Weights of a small transformer language model: some layers without attention.
Each number is 200 + 30 x the weight over its row's rms, rounded and kept within 0 to 999. Layers, rows and columns count from 0. The size before them is the row's rms in percent of the matrix's.

# q: layer 4 attention query, 96x96, rms 0.165, rows 0-6, columns 0-95
# k: layer 4 attention key, 96x96, rms 0.175, rows 0-6, columns 0-95
q0,099,209,213,208,188,209,213,217,198,160,227,165,158,224,238,174,174,189,246,229,232,219,161,258,195,225,228,181,204,201,201,130,161,214,184,239,220,184,207,226,201,184,204,185,188,206,249,203,150,216,183,228,244,181,155,156,204,219,240,147,191,135,193,205,194,198,227,212,199,200,137,179,185,161,203,202,269,244,215,216,221,178,208,184,282,261,149,185,191,181,172,227,158,210,212,224,210
k0,093,229,222,153,191,222,192,175,265,230,190,240,206,237,207,193,192,128,179,175,186,183,168,159,152,176,208,205,222,220,148,242,207,208,205,237,172,186,261,175,137,219,226,216,195,214,186,206,167,224,183,187,197,210,190,209,139,169,168,240,199,188,272,224,198,166,151,233,163,193,254,243,233,223,219,203,206,181,173,202,203,201,150,187,165,193,220,258,158,221,206,176,214,219,245,189,197
q1,146,206,173,190,227,243,170,246,260,220,174,150,206,224,194,206,232,208,167,184,213,203,187,233,213,224,230,180,175,193,205,186,192,158,186,190,248,250,203,160,242,186,251,182,240,164,203,245,289,177,197,168,178,182,219,173,202,249,152,170,197,210,170,180,241,197,218,182,180,229,161,187,138,158,176,227,231,260,198,177,187,196,197,200,245,199,226,166,210,169,175,203,167,233,143,215,187
k1,115,193,241,160,206,165,229,237,199,177,212,184,185,140,188,185,197,210,203,190,236,250,162,216,216,262,191,198,230,257,244,156,207,211,268,198,199,164,214,207,191,175,169,224,206,217,218,193,212,185,184,182,206,218,246,251,207,193,220,150,190,190,188,211,211,173,222,169,216,173,135,173,242,221,189,120,210,175,170,162,166,162,207,198,166,220,144,226,161,261,170,162,199,220,201,239,211
q2,113,238,213,212,254,236,196,208,201,155,158,146,194,211,203,227,219,214,165,184,204,159,218,205,167,216,172,127,187,250,243,184,197,200,165,220,192,203,288,272,188,165,199,171,181,186,175,142,164,217,167,261,216,159,226,218,268,205,220,212,201,191,197,260,221,169,209,219,203,185,192,164,169,187,215,194,210,209,207,208,196,180,204,202,259,176,196,183,219,209,164,153,196,198,169,156,206
k2,103,231,209,212,247,172,166,190,174,60,192,188,251,164,245,244,191,177,168,211,188,133,171,213,167,207,158,195,172,218,239,181,257,211,232,201,194,148,205,218,186,209,216,218,199,138,196,233,198,209,183,187,233,226,165,170,176,191,208,196,172,181,237,195,155,174,184,172,222,227,196,232,154,206,195,184,197,198,207,174,212,231,249,170,181,186,226,215,181,204,232,206,170,186,214,200,218
q3,112,137,216,198,191,174,262,256,200,228,263,212,157,231,227,183,218,229,224,206,212,233,214,169,185,168,298,146,224,182,174,243,203,200,189,212,156,176,226,220,156,257,187,192,217,218,210,234,215,181,214,176,173,187,180,223,164,207,150,198,212,200,171,201,230,202,164,199,186,237,196,113,197,164,195,190,223,168,194,201,225,194,179,230,197,160,152,175,196,180,206,236,219,203,232,194,169
k3,111,182,250,216,244,206,192,192,219,245,158,201,193,215,195,185,228,226,194,213,227,144,180,190,204,117,194,171,113,188,151,211,221,187,147,219,198,235,265,170,186,180,191,141,216,253,180,195,184,219,183,212,199,201,141,245,207,167,180,238,183,210,216,232,219,211,193,199,191,217,224,205,177,181,211,166,244,218,207,170,213,159,129,244,202,218,186,187,234,147,196,208,227,210,165,176,178
q4,114,231,198,216,233,231,175,199,193,161,162,152,209,185,207,240,211,186,170,167,212,224,240,162,188,202,153,133,183,214,282,153,220,196,189,209,181,213,203,254,212,204,198,182,199,188,133,134,190,176,180,222,259,168,227,182,241,229,269,189,253,187,177,208,172,216,230,209,231,180,237,201,157,195,179,207,169,197,214,225,185,211,207,198,267,244,184,183,197,204,186,178,199,165,188,204,254
k4,106,193,187,212,183,180,192,216,170,121,198,207,206,174,221,235,185,192,117,224,198,193,164,228,207,177,140,189,169,215,271,214,187,234,238,235,190,150,221,183,171,208,183,200,199,200,212,232,200,184,198,195,202,259,147,242,181,183,220,221,207,238,196,191,185,138,164,180,251,212,168,200,140,216,185,157,249,195,179,166,196,208,174,170,186,198,183,250,124,208,216,184,184,188,149,181,209
q5,118,157,251,199,209,156,206,250,146,189,260,159,210,182,229,172,167,175,233,186,222,245,210,174,195,203,242,180,214,222,214,220,198,186,137,213,208,121,224,207,191,240,204,153,232,223,208,196,249,181,150,230,164,184,204,180,223,225,149,218,234,162,202,203,225,224,224,225,212,206,238,181,194,212,236,200,220,192,226,151,192,202,223,215,238,200,234,175,238,206,167,194,201,174,248,169,124
k5,086,123,218,180,234,183,158,174,200,225,209,183,191,185,203,182,229,169,239,180,237,175,201,136,215,206,197,204,163,169,176,247,260,198,170,209,222,229,188,175,239,175,182,147,247,199,186,216,210,211,231,191,188,172,192,175,227,181,185,201,257,189,193,203,198,226,236,207,202,187,223,228,160,198,151,227,209,225,231,222,188,139,134,234,255,196,204,153,209,155,227,179,282,229,208,175,210
q6,117,173,202,222,152,213,152,226,252,260,202,187,212,232,152,222,199,197,182,231,171,179,190,247,226,216,214,242,215,181,156,235,217,177,254,255,215,192,167,141,198,219,195,204,189,151,247,210,194,198,208,174,159,204,201,195,146,188,199,242,211,257,206,183,166,132,236,195,218,199,157,273,226,205,220,167,175,191,183,194,218,197,208,196,195,152,166,258,218,184,179,182,180,228,156,219,205
k6,092,227,174,222,148,130,179,256,193,136,244,151,240,196,209,212,215,148,175,181,177,185,196,205,195,225,221,215,165,234,210,165,173,162,220,181,243,185,191,196,188,188,214,232,201,142,197,174,216,198,222,208,208,192,184,202,198,200,189,184,223,212,219,183,226,212,190,247,172,217,187,200,196,147,228,146,207,176,194,226,240,256,221,163,192,233,209,316,225,237,237,191,159,203,187,223,186